config.yaml
num_hidden_layers: 19
hidden_size: 384
num_attention_heads: 3
num_key_value_heads: 3
head_dim: 128
intermediate_size: 1536
vocab_size: 8192
hidden_act: "tanh_gelu"
norm: "layernorm"
norm_place: "pre"
norm_eps: 1e-06
positions: "learned+rope"
rope_theta: 10000.0
rope_fraction: 1.0
qk_norm: true
attn_scale: 0.0884
bias: "all"
tie_word_embeddings: false
parallel_block: false
init: "uniform"
init_std_qkv: 0.0173
init_std_o: 0.0
init_std_up: 0.0173
init_std_down: 0.0
optimizer: "adamw"
learning_rate: 0.00113
lr_mult_o: 0.974
lr_mult_up: 0.628
beta1: 0.95
beta2: 0.99
lr_head: 0.00562
warmup_steps: 215
schedule: "wsd"
decay_fraction: 0.774
decay_shape: "linear"
final_lr_fraction: 0.1
batch_tokens: 65536
max_seq_len: 1024
doc_mask: true
train_tokens: 372200000
max_steps: 5680
dataset: "wikipedia_en"
Each number is 200 + 30 x the weight over its row's rms, rounded and kept within 0 to 999. Layers, rows and columns count from 0. The size before them is the row's rms in percent of the matrix's.

# layer 16 attention output (transposed), 384x384, rms 0.0323, rows 245-255, columns 64-127
106,187,215,224,197,194,267,227,199,192,209,196,189,205,189,259,176,217,224,176,243,176,240,171,216,180,180,196,160,190,213,253,202,148,184,195,127,152,175,222,222,179,172,191,235,191,208,157,187,224,191,196,197,214,268,192,185,255,188,180,202,235,229,163,182
102,217,176,222,237,164,204,164,212,178,164,248,210,228,203,229,174,185,156,207,140,250,211,281,198,210,167,232,218,187,220,147,235,194,194,193,245,135,208,248,196,238,243,192,180,180,223,170,194,216,177,215,229,190,205,167,210,208,230,212,209,205,211,185,225
097,259,210,207,215,198,184,149,252,198,206,172,200,249,218,199,217,199,199,181,188,157,196,207,190,222,213,181,214,211,190,172,230,185,222,184,216,148,217,211,155,254,204,181,196,198,230,171,216,142,165,211,207,203,213,176,185,196,168,174,227,211,151,201,288
091,136,181,189,252,177,207,179,183,228,211,242,226,188,168,201,223,175,205,198,218,200,194,191,255,178,197,221,240,202,212,201,201,160,197,183,140,184,207,181,171,208,183,157,210,226,165,220,207,179,189,198,212,179,193,185,178,216,187,248,189,195,201,206,186
108,210,112,192,165,166,153,219,219,172,220,145,242,243,229,194,232,230,189,235,202,191,168,211,222,168,188,167,227,144,179,150,187,191,216,148,269,213,217,186,179,189,222,262,159,209,185,165,197,236,205,186,159,176,213,213,208,251,202,204,220,193,155,219,189
110,196,175,200,173,201,147,250,191,216,166,206,201,183,221,225,254,172,170,235,221,197,204,246,162,228,206,215,142,156,168,201,239,214,198,227,241,182,224,186,197,200,236,192,198,223,246,172,189,169,197,174,174,209,209,208,230,216,179,226,228,239,213,172,217
099,177,250,287,263,226,213,234,221,203,210,229,251,161,180,143,167,252,236,196,197,203,173,197,174,184,174,227,245,215,210,187,184,157,225,179,171,301,235,217,177,205,193,196,181,271,222,244,223,226,203,177,159,218,137,143,190,170,209,203,248,215,164,217,187
091,176,226,159,194,198,195,199,204,205,169,223,240,163,188,180,188,165,215,131,209,219,177,166,170,236,220,206,195,203,181,180,186,229,183,251,233,146,178,222,243,208,230,186,208,160,202,245,222,202,229,187,177,188,170,219,154,162,171,220,227,182,211,251,210
103,249,234,214,220,197,182,210,186,240,203,250,208,177,190,119,151,234,244,175,182,194,215,187,179,191,219,278,233,162,212,190,165,156,169,152,151,222,227,216,158,167,168,162,210,206,190,192,205,168,194,150,181,180,217,182,188,153,243,194,229,191,191,194,182
100,200,222,202,184,188,191,180,216,166,233,140,202,255,201,227,241,203,175,248,201,191,222,177,185,168,298,195,185,246,192,216,245,253,222,224,261,203,203,200,236,218,149,210,181,108,204,250,232,203,203,177,185,236,178,226,210,166,166,169,197,153,137,197,200
106,205,254,148,207,232,220,215,161,222,233,182,184,243,233,202,195,229,242,182,235,188,199,158,210,203,230,221,190,229,220,183,204,256,228,229,161,144,188,254,230,206,226,254,236,191,204,250,236,246,188,193,201,202,155,206,184,228,241,187,250,210,213,192,243
# layer 16 attention value, 384x384, rms 0.0327, rows 246-255, columns 64-127
103,229,190,244,144,220,222,192,207,218,191,203,179,191,206,216,207,236,194,236,235,197,223,152,272,212,235,156,149,212,222,198,210,189,189,177,225,180,174,225,167,217,180,169,214,155,221,178,256,139,219,199,230,211,185,189,233,253,219,168,193,231,160,225,155
098,211,224,189,193,195,173,179,154,191,197,175,195,239,172,198,227,196,233,214,231,188,197,209,177,254,202,192,194,208,179,205,157,142,183,170,184,186,224,176,244,256,192,242,176,203,170,195,193,205,185,177,208,207,199,219,187,180,187,178,216,183,214,160,206
094,181,220,242,234,209,246,242,194,225,187,207,180,152,208,201,236,210,229,190,152,212,255,208,213,214,238,210,205,212,203,152,194,201,150,187,206,156,179,156,171,160,100,191,215,236,144,203,211,246,207,201,169,212,214,161,211,208,178,189,208,200,271,129,190
112,166,145,155,194,151,175,180,199,178,187,153,221,174,251,144,205,188,222,193,174,214,217,113,228,221,170,250,204,229,145,185,168,284,220,228,270,197,223,218,227,168,205,241,205,174,283,153,188,189,166,223,215,218,219,192,173,263,193,178,213,200,168,212,173
104,200,229,157,167,183,178,212,173,194,251,152,116,182,280,193,182,218,226,217,246,240,197,202,235,246,217,176,200,189,188,202,224,218,212,187,229,173,219,246,171,163,237,181,195,157,189,176,271,148,218,209,236,253,212,197,255,193,214,210,219,219,150,250,219
104,212,164,224,171,251,197,202,253,168,192,245,244,221,143,175,177,241,198,187,204,211,180,175,176,224,181,199,206,164,213,220,196,161,189,227,209,254,112,218,205,187,197,189,182,262,171,140,228,232,189,192,177,189,206,189,185,196,183,180,170,272,186,199,167
096,160,228,209,260,227,211,229,225,190,224,219,198,172,209,267,234,205,178,186,202,188,222,271,190,214,226,204,203,128,222,180,162,172,199,208,185,160,178,218,198,214,218,225,188,191,222,254,239,163,251,253,231,208,232,170,239,167,200,223,220,194,225,166,208
103,209,252,222,228,235,188,215,176,184,213,223,189,159,179,231,214,229,156,151,198,183,194,231,169,210,241,200,218,169,229,185,194,223,171,171,150,220,189,234,197,241,193,197,151,220,161,180,197,209,280,203,189,222,205,168,154,177,229,157,217,198,260,111,169
097,165,204,199,182,113,185,168,234,209,259,217,245,265,138,197,205,167,202,151,193,165,207,203,166,220,242,253,207,227,228,206,182,164,202,251,212,207,219,196,221,206,206,212,160,199,190,220,198,210,177,215,150,177,205,229,181,183,237,195,201,184,180,247,270
107,203,211,194,193,248,178,206,190,254,218,178,171,255,177,245,219,207,205,178,224,234,143,194,219,143,176,214,196,159,220,219,189,148,181,206,163,187,260,151,207,178,288,222,243,186,196,174,247,215,180,192,200,204,229,210,171,220,221,208,202,185,217,162,203
# layer 16 attention query, 384x384, rms 0.0419, rows 256-270, columns 64-127
263,197,185,253,206,212,209,183,208,196,195,228,171,206,183,253,228,208,202,195,194,199,255,172,168,195,226,190,155,163,192,196,223,184,147,223,203,199,251,178,194,221,223,185,199,229,214,201,180,199,169,238,208,213,245,236,216,229,237,168,189,227,208,165,201
099,207,214,214,169,182,210,181,242,163,209,207,208,198,262,189,236,232,138,195,139,191,210,231,158,284,252,183,191,205,186,187,213,182,222,139,210,165,190,187,181,228,208,173,242,208,231,194,201,218,225,175,182,255,180,244,179,253,146,166,157,184,242,190,204
106,213,138,227,167,173,253,285,248,223,179,200,220,185,190,174,193,154,188,204,220,240,188,200,109,223,192,185,223,229,264,239,177,201,241,232,193,170,261,193,187,223,209,192,200,227,238,199,217,187,212,170,226,211,171,208,225,174,188,183,194,182,223,193,182
254,201,238,166,180,196,193,214,180,209,170,149,239,204,181,175,166,179,186,205,194,214,146,214,232,205,151,194,232,259,191,212,185,209,226,198,190,183,167,215,191,189,189,216,183,178,191,183,209,192,215,149,195,183,178,175,205,164,170,207,230,174,188,230,203
213,219,220,177,176,181,178,238,201,188,170,246,215,173,181,179,129,152,203,199,168,216,161,203,225,218,170,198,254,257,184,231,191,216,238,162,193,204,179,189,178,183,213,196,203,168,173,206,195,209,215,150,212,230,194,163,218,191,189,200,234,161,169,213,221
187,209,223,186,208,199,177,203,228,197,220,268,197,172,194,175,158,177,195,160,141,191,173,175,217,217,178,199,234,246,148,217,216,198,188,178,178,212,175,181,159,200,242,196,211,202,177,237,184,224,201,202,207,245,160,161,211,220,229,194,242,157,178,191,257
106,207,243,236,204,198,214,204,192,282,147,157,179,249,198,266,158,214,181,172,234,246,183,219,228,207,186,186,196,183,165,231,188,217,213,241,189,193,204,187,166,219,207,247,203,177,239,173,206,183,172,242,156,225,219,218,188,235,265,179,234,226,177,196,160
106,183,230,188,141,158,236,236,199,209,221,198,239,171,223,194,286,226,185,246,189,198,199,199,131,214,201,186,220,208,155,252,191,209,197,203,199,165,133,215,226,206,184,162,202,190,169,192,213,183,215,192,196,203,178,222,150,220,204,153,147,223,198,172,235
152,216,198,173,167,135,183,231,218,211,215,201,162,197,202,150,176,211,218,190,183,232,146,203,233,183,202,239,228,242,177,239,216,215,239,141,160,241,194,209,196,198,253,195,200,233,168,223,228,220,200,193,193,232,173,173,194,206,200,191,254,185,197,203,189
131,231,192,168,226,174,218,179,171,179,161,111,188,190,167,222,203,256,186,222,234,239,213,202,187,176,212,192,173,199,250,185,187,200,223,213,185,210,222,252,230,192,200,167,166,168,198,121,190,166,158,140,171,133,254,166,184,188,182,231,206,210,218,233,153
123,247,208,186,205,203,179,239,233,269,187,206,176,209,219,131,221,183,139,187,219,240,153,210,168,210,189,211,194,195,221,211,197,144,254,166,189,183,210,216,213,209,194,208,193,208,189,185,180,192,256,167,199,180,211,157,151,201,190,210,217,190,194,212,181
097,225,255,170,197,202,172,242,181,162,218,197,205,151,206,250,206,195,180,216,140,189,238,196,180,238,161,181,187,173,155,197,220,209,221,191,210,170,137,162,174,171,193,227,217,257,152,205,227,199,192,223,166,170,144,177,236,233,165,243,201,193,225,197,198
104,211,221,206,218,190,194,247,213,227,216,165,173,207,232,173,235,172,174,223,170,214,219,245,144,176,190,245,200,215,209,176,140,231,223,178,268,195,173,198,253,213,166,206,188,213,170,158,179,233,189,172,206,200,168,141,216,161,151,150,226,201,203,214,167
105,210,203,229,176,212,234,184,176,204,161,178,229,219,188,241,166,219,226,180,251,210,184,218,170,213,234,154,189,227,199,210,180,201,164,219,206,218,200,190,203,185,223,204,210,160,240,152,260,176,140,154,223,190,236,200,245,185,230,191,210,261,170,203,195
096,173,241,221,169,172,166,270,165,275,218,201,184,255,200,197,201,149,263,177,215,265,204,154,245,186,172,203,227,206,210,160,167,216,189,200,230,182,214,168,207,274,152,238,193,245,171,213,187,235,228,180,217,175,264,171,149,198,252,194,208,197,180,181,184
# layer 16 attention key, 384x384, rms 0.0393, rows 256-270, columns 64-127
104,219,182,209,134,223,158,196,199,196,181,271,173,197,174,203,181,180,227,235,209,181,201,186,174,251,216,179,198,180,173,210,179,192,256,221,220,212,193,205,218,219,156,161,193,259,224,167,175,184,231,190,218,219,195,197,182,190,192,204,205,215,236,189,205
107,150,225,203,219,222,191,233,148,222,189,194,175,214,172,166,217,220,237,229,224,197,175,206,169,218,163,240,224,208,229,225,232,173,232,185,207,203,193,201,193,216,133,217,184,233,209,156,164,242,126,204,228,165,223,169,186,160,214,227,190,192,206,185,203
114,175,204,266,179,199,174,238,142,223,195,233,227,215,142,204,252,209,254,223,220,184,131,224,157,176,177,219,192,212,222,180,160,194,242,236,191,248,196,194,227,222,163,209,139,250,189,197,227,228,197,196,215,211,190,181,209,158,190,244,181,175,165,241,196
118,205,214,190,189,190,141,217,164,180,160,176,225,191,237,191,174,213,176,174,166,156,177,156,140,187,196,258,156,194,187,222,216,189,208,217,170,188,198,213,250,205,195,177,243,175,238,276,220,240,169,185,198,206,170,214,167,206,177,215,197,192,181,194,275
119,207,235,274,215,180,195,273,165,218,225,215,272,159,159,214,173,164,232,196,231,165,234,185,153,173,211,205,212,210,216,244,190,170,197,154,225,226,233,205,227,166,228,247,199,205,186,177,225,245,172,213,210,216,215,246,200,232,189,203,154,196,208,199,177
102,250,139,167,169,145,186,200,231,252,154,174,188,211,212,252,232,196,184,206,262,237,248,189,204,218,218,112,241,193,232,243,190,223,202,191,217,174,181,160,147,177,210,196,196,217,220,127,211,212,225,192,161,187,193,243,165,215,253,207,279,207,168,159,191
102,196,162,160,256,218,209,151,212,206,245,169,193,204,186,242,250,210,217,208,206,214,241,225,229,259,195,179,236,223,161,201,230,162,182,104,189,154,186,151,216,206,237,187,224,203,216,142,170,192,199,182,175,239,259,252,162,243,188,142,176,200,231,204,201
103,235,243,169,161,176,169,194,222,206,165,179,171,195,189,189,185,192,174,251,219,268,232,209,168,196,163,246,176,190,182,246,187,191,255,176,184,159,255,236,199,214,159,185,251,201,194,211,186,182,213,181,185,231,231,236,200,214,197,175,164,207,246,194,206
094,235,216,248,143,229,197,187,168,157,217,190,173,159,242,216,175,167,209,226,224,232,227,198,216,194,257,230,196,191,187,196,169,177,198,150,201,249,278,213,176,199,212,240,201,131,175,132,223,227,223,166,212,168,205,224,188,262,197,190,203,164,255,183,184
120,187,243,217,234,203,207,190,196,224,198,190,217,196,160,258,252,174,191,198,185,175,198,242,228,217,174,269,214,239,142,207,255,172,178,216,206,200,234,173,245,238,241,232,194,170,212,228,229,199,212,215,196,178,215,224,244,181,181,176,123,182,211,198,202
111,193,247,228,172,217,190,148,232,201,176,193,187,205,191,216,189,219,219,223,175,196,208,163,164,159,234,291,230,171,167,227,241,195,190,247,194,246,235,229,186,220,198,143,178,135,167,160,177,186,206,188,121,213,181,246,227,204,185,187,167,204,197,187,207
107,195,238,138,181,208,183,193,196,173,202,207,189,219,250,143,168,202,225,196,223,182,198,174,180,163,244,257,238,186,222,201,200,214,223,184,263,196,212,278,223,212,192,204,188,127,216,176,235,196,154,203,136,204,188,201,176,150,214,247,202,223,177,178,235
115,182,221,188,170,200,211,200,153,206,190,249,190,207,175,252,187,149,127,205,214,187,221,171,220,216,206,235,246,195,204,240,193,207,203,209,184,215,206,193,165,233,197,256,225,181,199,177,158,135,187,232,203,191,231,222,204,186,244,216,180,230,205,179,192
109,175,148,190,208,186,139,194,202,190,188,252,196,181,211,237,263,201,167,207,186,155,215,201,238,202,154,172,205,181,198,185,188,189,185,201,181,180,188,153,238,203,237,195,198,210,182,234,191,210,212,196,227,238,247,223,198,228,225,208,220,194,233,169,182
102,191,243,243,214,211,216,150,236,210,225,181,218,210,151,177,204,253,184,140,222,179,192,245,246,230,196,169,189,213,202,208,197,127,162,181,199,250,184,143,240,164,227,183,253,186,219,200,256,159,193,206,194,168,179,211,182,197,206,171,151,212,156,170,189